Weights of a small GPT-style language model, trained from scratch on English Wikipedia.
Architecture: learned positions, untied embeddings.
Training: a variant of SOAP for these matrices, 419M tokens.
Each number is 500 + 25 x the weight over its row's rms, rounded and kept within 0 to 999. Layers, rows and columns count from 0. Numbers have three digits each. The size before them is the row's rms in percent of the matrix's.

# down: layer 7 MLP down (transposed), 1152x224, rms 0.0523, rows 568-680, columns 168-223
# up: layer 7 MLP up, 1152x224, rms 0.0852, rows 569-680, columns 168-223
down568 108:463485489497516453516503466518464492499455499471527528513511501520494502474476495521471507544480520462481473533525507478509476477513493552484483526497517476481501479538
up569 111:481560515507521464468512474491524506479517503528512535449518460488459478503545500521516489499502510521504465529442527459523493501476558502489504457489473481504503462514
down569 111:468445483522511457489473493522505520518534481454471522485514521517518471507474479513513524521499456539486444532544476513495496510458522424477542501489482499492547503493
up570 094:526482532517475457501475459475509477490531487434492531490526534513496484500473476510525512461473485507510518517497517460498493513517499517516506490525460508544446516503
down570 099:526482480495501484455505497487498498509536456490508536511501492487549524495469474496477545555547512513525510516517487510528525498468497490506498513508503495504525524501
up571 115:463478478519489475454488479477526516497510477528471550492510491478508456495542515542531523466525524489531514455520515469500454497509499501490514513482468512511493548496
down571 113:541499522515491484489497475518507468513530509483514524515498500465441483448464497496504538540494499513475522536555511513470544517536506487531499516484445507481463508503
up572 110:497496472512497500513537455511540457516487487457497461477477529521469520487484486505513528477492468476526507510479512501483490495536521494501498498463486479516504450510
down572 109:511484454512523506472488488503491484521488494493443513511507449536503484461493510521511516502493501484492541496493509491495549506465495510511517523474524476474520499556
up573 099:521572500510531544526483509480534487485494524495498476485507524505522500528444530506514509496548507532480537467545511475489476535447485522501523530494545525461490531499
down573 102:498483495517472506496470532526475471516516482514511515546510473503534526513527483504482532491465480507466490473428469495481521517475485502509535473517585512504486513472
up574 107:495519487518454475499507501490482481502518525488544515530461490469479495477501548525494492538498513480488501518499496517499498492530491516521471460480496460496528491505
down574 089:521492511488472487535503504475534480493520513527542519504501553511520533496524552489501454471476462508434513503522501529462524484492536502511481505532447515513464496527
up575 098:504547564465495485477470502521509484504516507554512534469538468463464489507505496558499519503501465492424484488514500484460496490478476532505502500506506499508517526578
down575 100:488507495519494489512502478483494496544480528489507501473525502500468519524453439503531511525481526502509512521496508521487530493493489478528521506510523551498478517485
up576 098:534490520484504500483545484498493505482466485453518506486464494485476469524532467492508526466487507525493459441522485524459479500489492523536511493500486490553487490490
down576 110:509528512478488476492510486459556495499470475475530474494521486494479458515486518466481532504463473512468521489482497519510488492501546465538505485512497455526548453466
up577 111:495507483488485419490481490497508522522464517512502463517474542468517502495489454504502518497489490500485494513505505496484534538477455515481507495488501496511528484535
down577 114:523513564494524514531512537507459547512477443512469482515507467493488488526537512495528519453484484446515523520521508508494509543481524552507494528468505482477518507515
up578 094:489497471499465519503506513519500494486498512500519487503512510489510472491466514450493445543462478511523523500515500528473543442518494486467519496475487503473545461483
down578 097:517495528493483495488498521484458502527516519440504519545510517500511466530483470494540533493538526509465489489446488476480511486460512467474525497491545502522495516530
up579 107:491517549530506485516514498498492495523503494519511484503501540501539482492491494530483478506476537499533495472512497500520463480498475502531497498489481485460516511552
down579 100:557500483476490514500486509504521467527529516534497496478478505474464510480527448520522476462484505545474501543538500513474555499453489517511475494542524517464498485523
up580 114:462471484486506510432494479505491509478483512471505535488512471471536458477533525496458499536528541495457510491491533539506495506525480472456505525498466551475489470455
down580 110:526484505501588496521486514472481523489504528498490487546524489483516483478484492488492491502505530484496492515478514487513476531481472555499520558486476541531531483473
up581 102:480461476476463523477533482548481476468520475501542477504499512505532544563536473481517493544459492466593527504514483509494483520511506509500448559535488517517513483472
down581 103:474498456509498499417474488485488481496502534501486536501517488486498524519522512483505473520484496499510538439429493498540479493495547545503462538478499518477490517495
up582 070:453469552518541544511547481568478492483535524513483473496478513494501501489539492513526507513484466506521521518492489477483484516455471525499496502494479490483524525506
down582 068:483494492508503543500481509496470477493491468507470466508531471502517503461520479475494483496491495440505464506527518519497509434516527529506520514468492488527512502544
up583 095:465500537507526504502507535511501450502472463473475483515523529511530476536527488494506496520500500473547540492512506534505443492517488530540510518519503487544533476525
down583 101:505521472518516507465525505511497517485510480498490484499517536513517489525506457515492489437491480481505476497525524496556497503493486526495459495483448454520488502470
up584 105:485542492493474524504498481500474491456539460494470487509508527497544536533481502525484525527517510509498501529506494455539480530485492502526437521503503524518488470432
down584 113:483478502521522523471485527491476487512499505490509489525507505497463477484509564495500530512449498488493503506513521484440522509491535498513462499521532504492529510523
up585 096:488485515531529467500521464517505465521499490516496481498516469486549501513520521502515481461549495513497497462520518522557530487496499502525483465539530482546498532559
down585 088:479481521493550526513490502503508453476513538475479523479476507471485511454524491458469461519432530531518512526508509506451510511458512482552506466484464514510490488512
up586 086:490512518472473515518524488506523490490486512493442487526489510504493468520510511489522458509463483508481497502501496499538488488525481521535509483538498521547480452509
down586 085:506469476564528472484509526509439552510489481507530497495515486473487537491494492523491537513472537492486474498493473503526475518495511496523515504534504521486511514541
up587 090:482460571493507512486529508493513544487508452503538483520482492521536508510498486456514447528466496481495481487476507495506496542468495505463497507479481471539515490457
down587 088:513516459493503479509494502533439506514492492511496487523546522526492534465493476512474534466521497464511480519493527551554503509497529496461532473536476544513532475478
up588 104:469487474465497513543522557506567488522500474552495491500520505504485497535519511520535472504516535488552474461533458526554510442461542500517510517496539492521502458507
down588 109:517547479512497524511498541457442509490488496515511496498488516479494473510423469594490485529507488521511495467487502492482524515545530486472466519487457445488464509447
up589 097:551513503500464485500509537443477516517499523527456511486493521493509490468479476494503505484500470481494518464496481488501489530486470527498509513524486499518479545478
down589 100:502525462520492480485482537535490524428525491504524477488499477493489497512549481495528521521509537491501527518469484465531467539503504572524505485515472532498497529482
up590 082:524526483512515538518489467522520459468506507520507479493472482479540511521473514499514504490446544490505518485544470493473544530534493496488490510485487476468443516458
down590 082:548533492504496457473493502498516500485512481457539481497467498490459508472464533452537549469481453506441477455521532495494508490487481460538498473491473500468512500510
up591 102:533475472480474498511478475506506432520506480512527479498521501529531497544489531502500498495525492490523492523506496455490504488486476525519497497547486487505479443539
down591 096:512483502543484508498483499494463492479523518499484532510474465497484486532478496545491444542526531550511517508501462496536577501491495532488511466509514475551516505511
up592 105:485507526511483500549497480497466502531545517514429479560486434520548498488512527473506493523505502479496499532499532497509503524525445496517529475511537493534504497481
down592 093:511486496506463586441490494509529506431493535546512499499477507480483490490475515498508488531507488500502536501476461507489523503523527509495503468458521475490497514476
up593 085:522524462487499466487482531491481550519507502505492517515554514483524518479514520489514515523536496530528490509466520470532454547556494456502530511530462577497523507527
down593 089:495546470477492472501493513504514466504523491533513499534490509480481498475523491505471504471549487542483499528494491486465439499481486466508467516525500488488499507495
up594 091:512488506501533519519471454551446439496505508518480462481484481528521478483474531471501493511527535486492505499460501507483494490444462499494516481480490527501496496508
down594 087:525487485489517507506454467480488458481469492493494521449469493491513511519453478515531499494532485479480505499477491510506523502486504500507512524525487509502443501502
up595 099:487472481479530519535527477502479536464528456485495459513523490493462498472530519481472498484500468473478508499465528504470505461512528474464522478518539539528547440517
down595 103:515486515596510498494495488495494502475516502511533511517458533453507485470496491478508534507495542488510484446480539504544501503494509525503492535536456502485451496533
up596 094:483504491489532543535516510504557457524477493506548472514537462515540469544527501497497519493502477476484493490464500463486475506487502505489510505508506510510512508508
down596 102:515479473559493445492517508502511453517484461460485545493504488541454502472535473468489476510531474459481519521552525522479465500534482454494515474554503482491483486508
up597 088:486528467507480538482515469522496498486516524496513534508456507533480446447496501500513480441528481514534484513483525497494524478515522516503486509512464536489499491502
down597 090:532495506477457536495515488487509466475474475526528491504517498478506498514541496478483560499511489525548484547510477482491438520436526477501492506493465468514491506480
up598 111:520527504538492470490500508501531527491510474502440450511493481524508535485487465505524435486463561456503497504479499477506522528515486494486523479498506490498512536482
down598 105:510469507503456478537489427563466469498434506491487547486477471517478506480521508469499527520494486487507467504566495505518512474500496488478514484476450481493504486470
up599 109:517476511526529518522503577525494510491483486491550497460507480500541466552504467464499507490481531494492499485459500504484501519524523493508512530442496541484503499452
down599 115:516469486494502536515483461488481490541510506521541511472504495544521461489503484516491501545544531454490520515494499491486487514484505471550511482549509498522502499501
up600 091:546482494479484498538517489492519510507527491500491442528505540509511499515525495456494484507491485486527515470464494468515564515495494514497493511503505526512484460482
down600 094:476510452512507517477497518483522512562491519500498517517533493496519505492495509493485495506572480497539552489495462520490490505504510462503560512489497499498496476509
up601 109:498494523481497469535486511528511488499507516513506511492519477496507521472505460512548504465516537495519473561500491543488479516503461535471482530475467494480507471566
down601 108:487491501473490504490537481485466477477532515510496498511466512537504516477481520480525498517498479501479488516505469513507545493495489445495494475500519482500507452540
up602 097:489502484479505501528497482490531469485444507511495472505493516477527503518538456469512463472515511499466496461504474521510511529533495509504535540576493525500486518493
down602 085:486503486487529477526500503522503510510505549482463532479440497478571470520495455526479501479479532506505497454518486503504552494495518503539503527491443481476481502499
up603 118:511453550547494455473504498490545534469451528521498514479497580483501445488521550490481504505490492481492528466474514489474514525520559448509481515549482514488503505507
down603 116:494529499473528449439513463474506547491489488505469546506529509444489480479516496523461425502490526483517483504445505466508473510538484482509465481520458496471489490519
up604 066:515453546502556501478516488511495488478500483512485510481510511495508466527480526518497505518529516482494497488523500523442507521507485507477473545505527483489541485541
down604 062:487493498522484524505512486538508504500529504474483455463512489477507522458511458499502490507468501474503466535504524512513494490485519480489512498519472494502485464504
up605 097:530488467506493468474482498475491552507488500489530560518484497490517505490460505511528453487500500503529502479518519522513513557545442521506477533532502492537530471527
down605 102:481486493498537523528538450483443493472522523484514513498481455460507484483500481478508490521518488506508466510497500484513521483478509461494469493482528513469539494518
up606 063:515442513497492482493511502518482502489532496456445488480471498550514436472476514487495444486488468537542528472482481541478492457500483541546492518475484498523481542502
down606 056:443541492497495520500477472500471433521462494464500449515497480484533557474517501510506523511481482506492518508462458473499538521497508482495532505502511509483499482495
up607 104:556500479503464460514521491509487506502569522539497479485528488490476487571553511541487542540485537514522475505514484484469540510495479529481516513473531497438522442487
down607 103:501475475497495485493481498469490525513482510535493515481496501476470505499485460525519491529452438508471502492450519458513454474511501532526480488489509474485492502457
up608 114:507506448490511507490508473511460523496500494509505501494488511489489501487468527534527558527500512496485505485530520464490492505472499488554513512514521511472477475497
down608 110:514531492498495523529484485545517513507489496502506531539458476506508489500515493456454458522505498481486525514527495506503481499490498553485498504494446535510470444503
up609 097:521485477506478485496478471539504480521511501487506512472507517461485484485560489466515510485485492535530491525484531486532505522539478473499503522492504499500468514513
down609 107:516518469506458545480475529493502490485542541506456497474498497513479524505499477444514492477485468477495468445491507517526453532511506486513517483524493476487454513499
up610 050:508489522499533529552487516475522485483526501492502490470462504518506484568523513516465573476476504449519486502508492555463474499474458511523481531532453459455465498485
down610 046:470504476492515518444442485504472481479475465515468428494511471481527525493528492515486499480497487463522498487514483475514515479515517532456539473500480510499492511544
up611 097:470487467461496521486485512468553474476531500495491537533532517466520449539525507476511509520470492481520500501517518460516472504541452505508484513497458520490497544532
down611 107:486532499500495468482478483467514500511508501527507482533512515446546473509532477476480475519518521456467500522476470537474461472515480496505502508463499467553516463482
up612 099:482471486501474510503538479499479503502470458491529496536482496473502521517522496538503486489508564479485487506509537518493524508496465539498534511523484501489567508548
down612 106:486544486556527532513477498553488506499498480506478524473466493513534472508488471479513516504506507505461483493502487481438508492498502520497523495521462478505458457520
up613 099:525491490518557472505522510501523464529542437525506474533515503502459459515503478529486497466436543500502474492512547546504451487486496491470463504500515483492537460532
down613 099:471486491491531493477527523544533500479475476485480515508475474531476514502536511540492533535463538513478513523476493503485498503527517508514523541481505510563506489459
up614 110:515477475520520530504489474514527469521451478483481482539488502495504457495511485548524491521521540505521510517485518531543499494485536463514485541530513500508496501448
down614 105:497483518514547498478492533479467529490506503503504504535480480503475489511507491493473462506449519500495465516495500509502526508487522496481521538478494493509514538528
up615 100:503506508510518536475474503511463513496562486485473491466458516523500504498569516522435514466538479512522519516473545512492544518507539485480475448540471517506494490508
down615 104:506486533557485493495491534474454489474491484517492481518518466471548501495460475541487509496510505448504507499497489485481493515499528507468541514568468505498470554527
up616 099:503498526511466511537490523539474515489512493513510489521462483468539478508525464474511502465560542495500503501506516518510493546494509487497499459480506498491540500483
down616 103:487512482485451462498478474491473435505516502498527495464503493481497476458474469480510515505475457532510507483535473486517499533477516516501451476514538536544482545509
up617 104:510475562463485521521488520503452504486518496483523479514495518497542425470470553512527523496490481477515517518488527507536526461488459515484531512509521470551489516469
down617 108:499518495503480482535496508508446485494527492491532518505486505456511521502462511464495466516497520500538523531517473479566485495516495546515492518534502485508472515499
up618 098:525494472522462516460516528489489489522544498501558449550540455473507500484548484462512466517512509485506453509493478489515533490513513510513509497484502485495509494474
down618 093:504535490485498519490481553497490506511527500503530511456464531530495498507506443512489526536472476528486508461504448545514451486534517478495513502478520547510480504518
up619 106:504518507486518519432465472424530469518515524501502485487487453550562496502541517436520525492504515506439489502514479470497503492513465548461516510524472437498521499487
down619 106:469513440500539480490514451499478461471491440466531518499481470486449516514511501487497496517451514493486478501487490489496509485561527455471512552468461504504486486487
up620 094:514482434508506502463502513495513509498513516485493470527451547489485521508497514495465493470497491472499474500554523468484514505498490481584494511492530475505516493485
down620 094:511499521477508520502498521496541517504492495512495564537495492522495482482489520480506452476520518464485451500550499547508502426492531466479537514469520535527544495519
up621 103:539501518470500488514482503499476501521485535485487511477479469500533493481487544505491489493513530548497490489498468532502526493551507510469474522500448501499535503475
down621 098:497509526520535501487476516482513495494500494480520483540471482506483456526506495515510466509488484461500484517527514494499473501535518419540521503487440511537495495477
up622 114:511482458509495465494481537501487494460524488473504531488518502506515475475497503508487517486482498510532527512532490479512478493518526531520465512509531503513519445503
down622 103:543516493502537525446518497487511504518498473497533521478459502500468478560522509493447484519491484448485475524499497477511521535520492529447491491482453502476493473509
up623 107:458529427460474466489526458506511472470492478503438543510490509473517507481532528516485462489518489486501487489507504489483494483505495537517499508515448481506529514494
down623 105:471473534475492550515526485528497484483525515495512482533479513483513433467489448514499478485520501485495533514501512457492473505516514532508493512472503487519511495495
up624 107:465528493483518529517522505494479472495499515466507538504528494484491487467511487500512501503465540525498484487478458507467496481520498546500497516495468483523503519527
down624 107:483501501494522494455538530475508465501501518509446535511501531468466484553491488487501487483460527438508534523505497486493485513476453520499511534496486483543489496496
up625 109:505480504535537534532529542522500455504500497479518474580506496496540469491486457498502480486505511506530540552504538461494484468471518544502527500519482491497469504496
down625 083:467524481510491553511523515502477503473500480523489520449493523501525505481451492505499488518506471517496487501501514488496510451541501544526541435523510468459473486487
up626 098:489497503495540494491500460504446494516471480529514518482480531483487519564467538489495542486466497446453496444547503523479487474468464517531506564485477477514520536522
down626 098:481521470481460539505504499533520523521484479470538484472470517483489495483543488506480486517501517496473469517497550495542521497477524516470512524538535500504500462500
up627 101:521516451555520544494489459483507529503501488520486497536503510507504501497517490513520512529493566540499478515537454505491496475504562508476510518536484537492482465474
down627 101:522516512500518557515474509467521491514517533522484522476523501493514467469552492449510542495478489484510522530513495462491505539528509490453505513519493463491500475474
up628 096:512486453526529505489498492464517504518487461559478469485532472494496494521547520504471493471460500510490470505439516487498527514519508489461478530521472504495513508506
down628 094:481479466506509522504534517488520444493438547523508493439498498492512543499499517500492504469499520499470533531470476525491503549476535493524501517457522480479496510447
up629 089:479527457504512497529489516462505520507509491514473490515535500510506522510538502506497456474505548444524484471522496477522475459469526511495519497483487430524514484526
down629 093:511499484490522532523518497484531494515474451476507478497530504513522474496532537497480482499482459463489492518478487453466505524509515490492461511454470543513524470457
up630 072:485505525494503496475487525481461512490515537520487453542492527507549489522499532509501490492522443503530538475549526453482485536524461518428461491466516501540523488541
down630 069:492461521508484486494500551482514455518533511506519449512523462493537455500542536518513488480516519493501500505501488514501522466467501526461453525515502539525492471505
up631 086:488485494492486512502507491485524514471506494516460468488508509484501507544528534501465529496504480449480464481445511513507588480550478524492514502497531481493504513509
down631 085:475500467464508502542494457507438525463503484491468512481498453460520478525487505504502479518464465523475554439541512499529487477483502477501503470495498496476490536472
up632 084:468460483507498506474490530525489495514501581539492495485534484510488498516514537508539483477506500515474480533516497489494477537529521483482499488495479491487524460504
down632 077:504471521541486495463490543530532469472526496471529511516516538510519458511566500470486513472501456463449513503475498498533479476510490509457510500505516483477504482440
up633 103:483489458544513463487498523510525506494558513488476491531508500474479499485500485500510472521493484486559482486497514490487475458490515450505527513507492472509475532552
down633 102:513503545519486528505499488505592508512521464518519538479491543444550520485546508459530558466513491443511467495495517495508496480483517526496525456480490534495512497486
up634 097:452495499461464486506491516516529506512513511511533504528515501529542462488536488514494485501504508475514499521479483450552521490550467507520488503489502497501516505480
down634 105:461515492533474545527482512505509507476494465464538482502483482471441506512498487523464514498506526505498474480495490489528497531517499486469463467508523473515533501471
up635 100:488573511515472495532525522514491516500453516526504505492512546474450497506580492479511495512506514484484477511516478497508469525482552506453513513490481485464477501524
down635 098:484506500503555485494500520493478480521508517493510533525514487480534487493453509544483533505514496516494506504528492488440508508453491469502536494502507498498507489497
up636 083:559496517494529480495510471509505516504523541506519470465541556487510461486494519487486495485491502533498498499518471505534554485540482495466488454505520481537480522508
down636 089:526488524483440518508516548490460477497533518516518489473508476473481520479456469467453530494536521477471475500477507472534493539519535503511479472503515428492482459543
up637 110:476524479513476543527539520528474516513535509480477469552505500496491443526469488482500510476511504456538478486451485515483517518521474504484531542477504526541519514573
down637 114:508499478485512487517448498506527536475476486530526501502507483527477460520503482515546457500518522471501473488483530492546492468487551495458497481488549515502478513474
up638 115:474479475527468501503513482514489500527529532524485486525454501500543539473485509511471565488528521473524484476415485493511500497524514481501454458526500526507486526517
down638 108:522544489496533504546494481536504484502494487504509496488516512490491486528533520526509460578482524531523478487504466494536511540539485504486519504518535530519533499516
up639 090:526530470513515486507526488509496549499512475492483484481516501497505498520495479507484518452479484492525468550510556492511535502481452501522485477535495482527457522495
down639 088:519494503514485474503479543491516486545507469454522516547486473466518471459484521541512494541489489499502537525500478487524510488507515513502526498534530497493469505503
up640 074:564508496494523528514491482534532559477504536487460509535486508503487523535490513510543483492507477497502517482494518474518529494503499488483510536487544520402496505544
down640 072:490489498515514514484491492507453510516460480508449522462483489515512491447521511505509467480504521496511504485509476517497475443500510526492499531477470485485505513502
up641 081:506535487496449541510466513510480507472495504492498489535506514521491466472531466484512506501481525462513531526502488516529483500496497508492521473543483525493504516526
down641 075:478485507519509461499490490515477481490465464487520475516551517506515499508531493491489512501502493524544530516460522466500492503513511510468493514524516485489488524516
up642 098:497507456457504477506507495515504464513483533486463502492474495460512463504484494506493516491532497517551535499501461545521513542499531501514505473509520512507513499490
down642 099:461462512489496527462514503456528506472511498526499500494483490491475529492457457491533494473489499500534505491455480468498529488469524504510475542535460442515499502515
up643 111:504503509493496473495520549516520484511466491516517497522506476494503500490545447496500517525482543527537475502514539456490480506528522510493478515475502507516471521513
down643 114:501543495488492528505542514423479447489507476518533445459519486469483521495498456509535504477512481486496480485537510501527522522464526491469509498512527493474461496490
up644 105:492504494532506516483477475529454499538544538506485477456461512513458542546498499486491531530485480472499508479495456513490482505491517499480543444475462473501477527479
down644 101:519465499487524502511518500517499506528504519531536496524502519470541493532493499459499463454515516477509519546526493508421514516490481501494518484445492504511494523516
up645 096:497502505525496490497515449492557498499496456458513485513464472455500487494490520519518463515508472501501474499478453553482543489507502459460501506521533496496480498531
down645 101:493495516464514514509562485517503480448504481510472529499469525536505508531463515449515503524474522513517486493509488502472503568495498534497535545506527454468498492527
up646 091:464509450507573444478504502501478510529469535490478482480487518544475508473542495501515541496523461495547489522504490579515507530513448496493479518535490490506486554490
down646 097:540444495482519532519524522473492478487440494514519521514483461476508501466522487489454510484445483501453481520504529511547508456463515564490521548559506486489483517512
up647 101:470527488495534547489498529537487489497503483482449505488482507494494477492481487515534486484478480499509462532479479502449489518541459509504478499472503519494523466522
down647 098:475471527535504486493559503448501512466475495476501505491471511470461506491491434473501502504508480506492482484443504498473494465494503507530527512461528526541475524515
up648 103:545493433513510489533462500486504473521560506504502478512536493499487527475448499544480516523488498502497512511505504546465480486514483514555532535497568497500478493500
down648 096:476481525470511517519531488494516524485505525512538472531482521509523547481521462502459502487529541518526482509537472444505486460506488501528513484462452517514474517538
up649 121:493489463511497506481509536498448517495553525499532503525527484506504495535499496527549548514532490568500528514543456471495448484460518519464515483494503525479479475462
down649 122:474498537495500531539494511466521454488507486539515502471495525514533481493528483465513529518508524522493498481518490457517526494507509510519503515497500501481527502482
up650 097:470526516514475472512510488527523496494508528528458479522533527515529485501542504468506508487522468496497467537516555502490498496530507526441530487477489514519485552494
down650 093:499510487522501515512491526495512522524517497480453544488499514551482481538550509483467455479506470543495458482546503542523515532511516490544496499502498528475515469532
up651 111:486499494496495453463460470496485462499477530496538489510489476523523498515510487519502485514500471535473503510512533530502493539523514507469498502493487487505489510498
down651 109:538568453511503479503509515515461484507529480494518559493538514541516482502495497507459454528529501548503461463471502511498495483484501496479486474545508501511527512521
up652 099:497524549536496491519517509527550488521520540510521532513493511498493489525543510481498509504510484496523483486452494520521500525491499512492540506459533510508522464501
down652 105:496516527498484512520479521500501499543512489489507500476506476486499514484499493461483508497534502495504475465528501516474475525467538501430534498491514483482483531486
up653 087:538523519464496519454512466498509496482497519508476492502516500510488514487551466433518482505487482543478499518482472513493471486490482496507553488512450465497504520522
down653 090:508488532517459490541517497505524517495529524547501517571533510460472530521540496483449486558532503502523467540464484503517485530530490528516512491539494473489516498518
up654 093:464542457511497544459506517493537490494510518464518458472476527505467501562461500554466460521507506511516461471423468515473526466522490560509491498466450467513507487473
down654 079:499517480537500488485482479465527510474473531510522486531511485482504513533541546488489496506494498512486476509507491512504551503515466481544485523544474541510493532500
up655 099:470478510518537494492451481522521510515498501484513471532526514508532489515520475470504506495515453448502464523470525495502538473522476487474499478511545524522565537513
down655 102:485499534474539494475475495523460476473469504502501487511484514488502482473456503482477503564518511540464534450553481505447516467481500499480511496507502482511486498487
up656 112:490484520468473502504495501518493495551496509512494505451482494519502459465532486488499568524507506502508533510486506510472486551513511492522499505517513492449477484534
down656 109:462522484506488501493477514433488525506547520477475494506519495513491532521472478499539501481520522434478487493512506470506512493478497523530513469455502488508538489492
up657 096:519553513499477504526507503521534524525531515525492516487475487476474471444462510482526508469473499492485533517531511484500523530538421496521516504482485493499477550497
down657 093:488514551532455510465470483456511526489518473546505484447504538505520561456506459495523472501486501530471508505551513511525526552533515493508480505503493542542483471500
up658 097:505562511553504517492513465531512528507538517494536499516455474504468497534462529515480529518527495491549494497519481488565489509521481563481501502486536526443509441509
down658 100:516504523484472505514480507499542505460521466486494477465483523485511519492484506560483493479517506510505466494506508543491509467537490488497507544491490469515513509489
up659 099:460489514538514472518478489507509519508496518512511481487505518533506483478434485514487468489549544500479492486489469502499505486480502495488515469508492526487509478506
down659 106:487511486499462508510484449507501459455476507512539495501480532469478487485475515470490475500498500504445455498527509515445506464501528508466490504464456521458525502499
up660 085:514504505518506520513498462501520422485460541480513516492494516513536444495500462499524523462510521497475511495515505511471501546468532515483519485478459549516511516427
down660 080:479471504496519510514437510517462497496507487520510523481504469494576529491475512522510488485532512528572478528450525479557515527485520525468495490516459499495530481498
up661 115:482473500473519462484490474505473480523511493541509507559526508460491476543476572512512507528513464486540464457500498519506475506535535547477470488515504489502510481482
down661 112:496537516474464503486476465457501526521477507521558458489518492477496492540483478521481519543502486515523540511521502499527493545495507494494464499466453520494479483473
up662 098:504530457474492506516497503502509508461480491502517512523471531535457498540500503480483462499477503534502517507481511508544493504521539540469499539491482486504482527499
down662 098:517482494498516482489511485533478467501535484487518499506499494546492498463529491499506543486512439478484488486557511493483530489521539448483505536452469484446511494550
up663 082:534513543528467530518474489555479482478537493519486497477467466501520493499471537517506521501568468532488479482555465518487540488500509545474516485518497515503474513462
down663 078:518509524507502487480499512496503470497512487455516553508515531527498501480493507490479514485519491444495469485545499460487532491484475485539480519439509488568492486490
up664 108:524499473473514509504494531498488524504487482533503504506431471489566479514483485486498545489550484470525506518490457518543506487471533516528480512503503476505493533469
down664 110:486497515482466493516512459519530480548487545513520495482508534508482533503533502494515489514529497496517501520504492493509473511540520517494490520451528505530466550591
up665 098:507517495516512491505551543489488462499498493452509484490535541473518518463467503490536485501495549470485482447495491464466502492491500512520466489477494487480501514478
down665 109:480500535488499451499515479513529467499519497516496511497480506510495547525541497517480477494479507517474454487474485466537493481518507508524525529495495485491508507494
up666 105:503534474498531467484481501477463529513547504514520492492525504508511497498503547527505479503496471517513533453500528463498513528449472490543480526456518500460479469523
down666 108:456489493525500512522483478565521507471446524499543549490462499520454501491449512516502508490422464481546515470541494493486501457475482488569520511477475519504514502509
up667 113:485514549493546544504490489551525519471503498511456486549499532492523464525471470504497528490501508472490520482472496489523538506484540545462486505517527517474493495495
down667 120:528466490517512511454522515492489431489497530501553511503470494496483476513512490503523536481499527513474554478551484487485488529471498506528547513487520499506464520512
up668 099:517493463501509477465459538506528470496556477484548500534497462513507521478530540524503490534533471476480510499518497467439443456543519483513503469494512478547517517494
down668 080:518526488505521496536451499508496496499491501489499553559531497456526498544533501503522474480518469501487522500559481493439510488543494487507513509454560493489479497490
up669 102:520518490524540512461496488499517502469484493474471529529521492534508503505479519491531537508516494494538534435488523525494487477543534555525502506444529521492505537543
down669 108:521473519493459511470513495492484491504537461504517499525483479464487508456497484517530485497459532502470509495474517516507473500466520488498475505490471502487481487531
up670 104:519540479542506471501471537559518483504520499473491501476530521520493521464515502529537497526524489502509537540486509497522477479490475507500475499495510535461485542475
down670 106:478510454510488530542479499546474530488537526516529533529529489484502514509516501495490471517485492504455497495484549499506497465485468501480525466475504533528520503539
up671 107:488455463514497520497561472497498494507464548510493515480467527493485530522528502466476490490479436500481497484518545491483439536494550504489483508552493490485513472508
down671 105:526474482537527488508497469451512487505508526490538524505522531560475492484468491507509489493489508534539481507477543529494485494486525483514522512478515526481521486513
up672 088:471469510469514492516510517539539520519491456496479465459542552515491532493496531524524498449495494522551515523435504443473495473496447492531528498469518467533515470538
down672 088:493502489543479508469510503526482502463507497501506480484499506460499477499513526531510489529441492429490505483480523521503547511526505516489493501510480506482496514505
up673 099:448502485480539522513517512491548547498542442498472482502540501481516506547474492444503487522527511489501495496551557514550511521474468501457495523499516499522527503514
down673 096:486490532518527513508518490489498517500504514470522566489498523498507507453502446527502448507500491500480484526501496497508480514486480504505472506511477516493523440478
up674 114:516528520510443528487523477532498524492501532502488476544494524516490481491525494494538477527526540519537451503476504487474541464495491465511537464525483528483500465519
down674 109:484505542510487534526472511513513513494514477473473530499498553503475436510545519483518480509504542483537495509490527475492505546473504537469529478515523512489481511483
up675 118:513493509517521516510532484520463475506510520497487538526522460481569470490479540514497535512464486507500534520492474513540489462501467520483530500464535508555515480479
down675 106:465483479481508494558495469510485512492483523510497518510478564511481492488497509516468499519472515497484475523529503478494510554522534506498472492476434485459474461497
up676 095:486456510490473480515475491500491483455490519512510527511471487501509496499503497492500502491524499488507504498481548508527477441505537465455472488520494477496512475520
down676 102:508503509506491456472528516515453476465507506519526540451530473521533497553514547517530476505538532479549445535498441532512494524495520480493489545502469544537525549477
up677 104:474483518502482509485492511518529521473525518496472492536445503509481524540425495461469519496495509503496460501465525494530491484524517463474516511535494470535523506507
down677 106:552464529519508539458494472544477560505580556471484498492510446486527500469506498530518515529491497502502507506468504507527544499496511430466491514516477562524506485491
up678 082:520494475482538519496464498472454509473547542484531491474481522480514493546516514484483490534509508461504490467459497463494482476524508490501487480475501491543507512512
down678 086:510508519522467539532507520472479512515510500490462460459530557504531460546543495480479536523527537450507473511505497522493536446453520519489484522492505505536449482528
up679 109:525488498473509470518526484503498532528530521540508509491582486499540497510485485534542541517466547479519530526513517498486513521479469514513515500494497509532513499538
down679 104:522457522451473532499530504480537506519459521497519514478488508499484522479462536516525498522511484482485516477529497508522513485541484482498535524552459543514514463485
up680 108:473516506513539492534513489520511464522493520470478480472488542463513500504557527528570466491499508456492477503479489521523508499533456522508540539474504498547495470499
down680 108:486479468460522516527472483495475480450499530464525505501524505519444422489491506475545537506503528487520479494476499485472507517504501480518532489483488528480507521489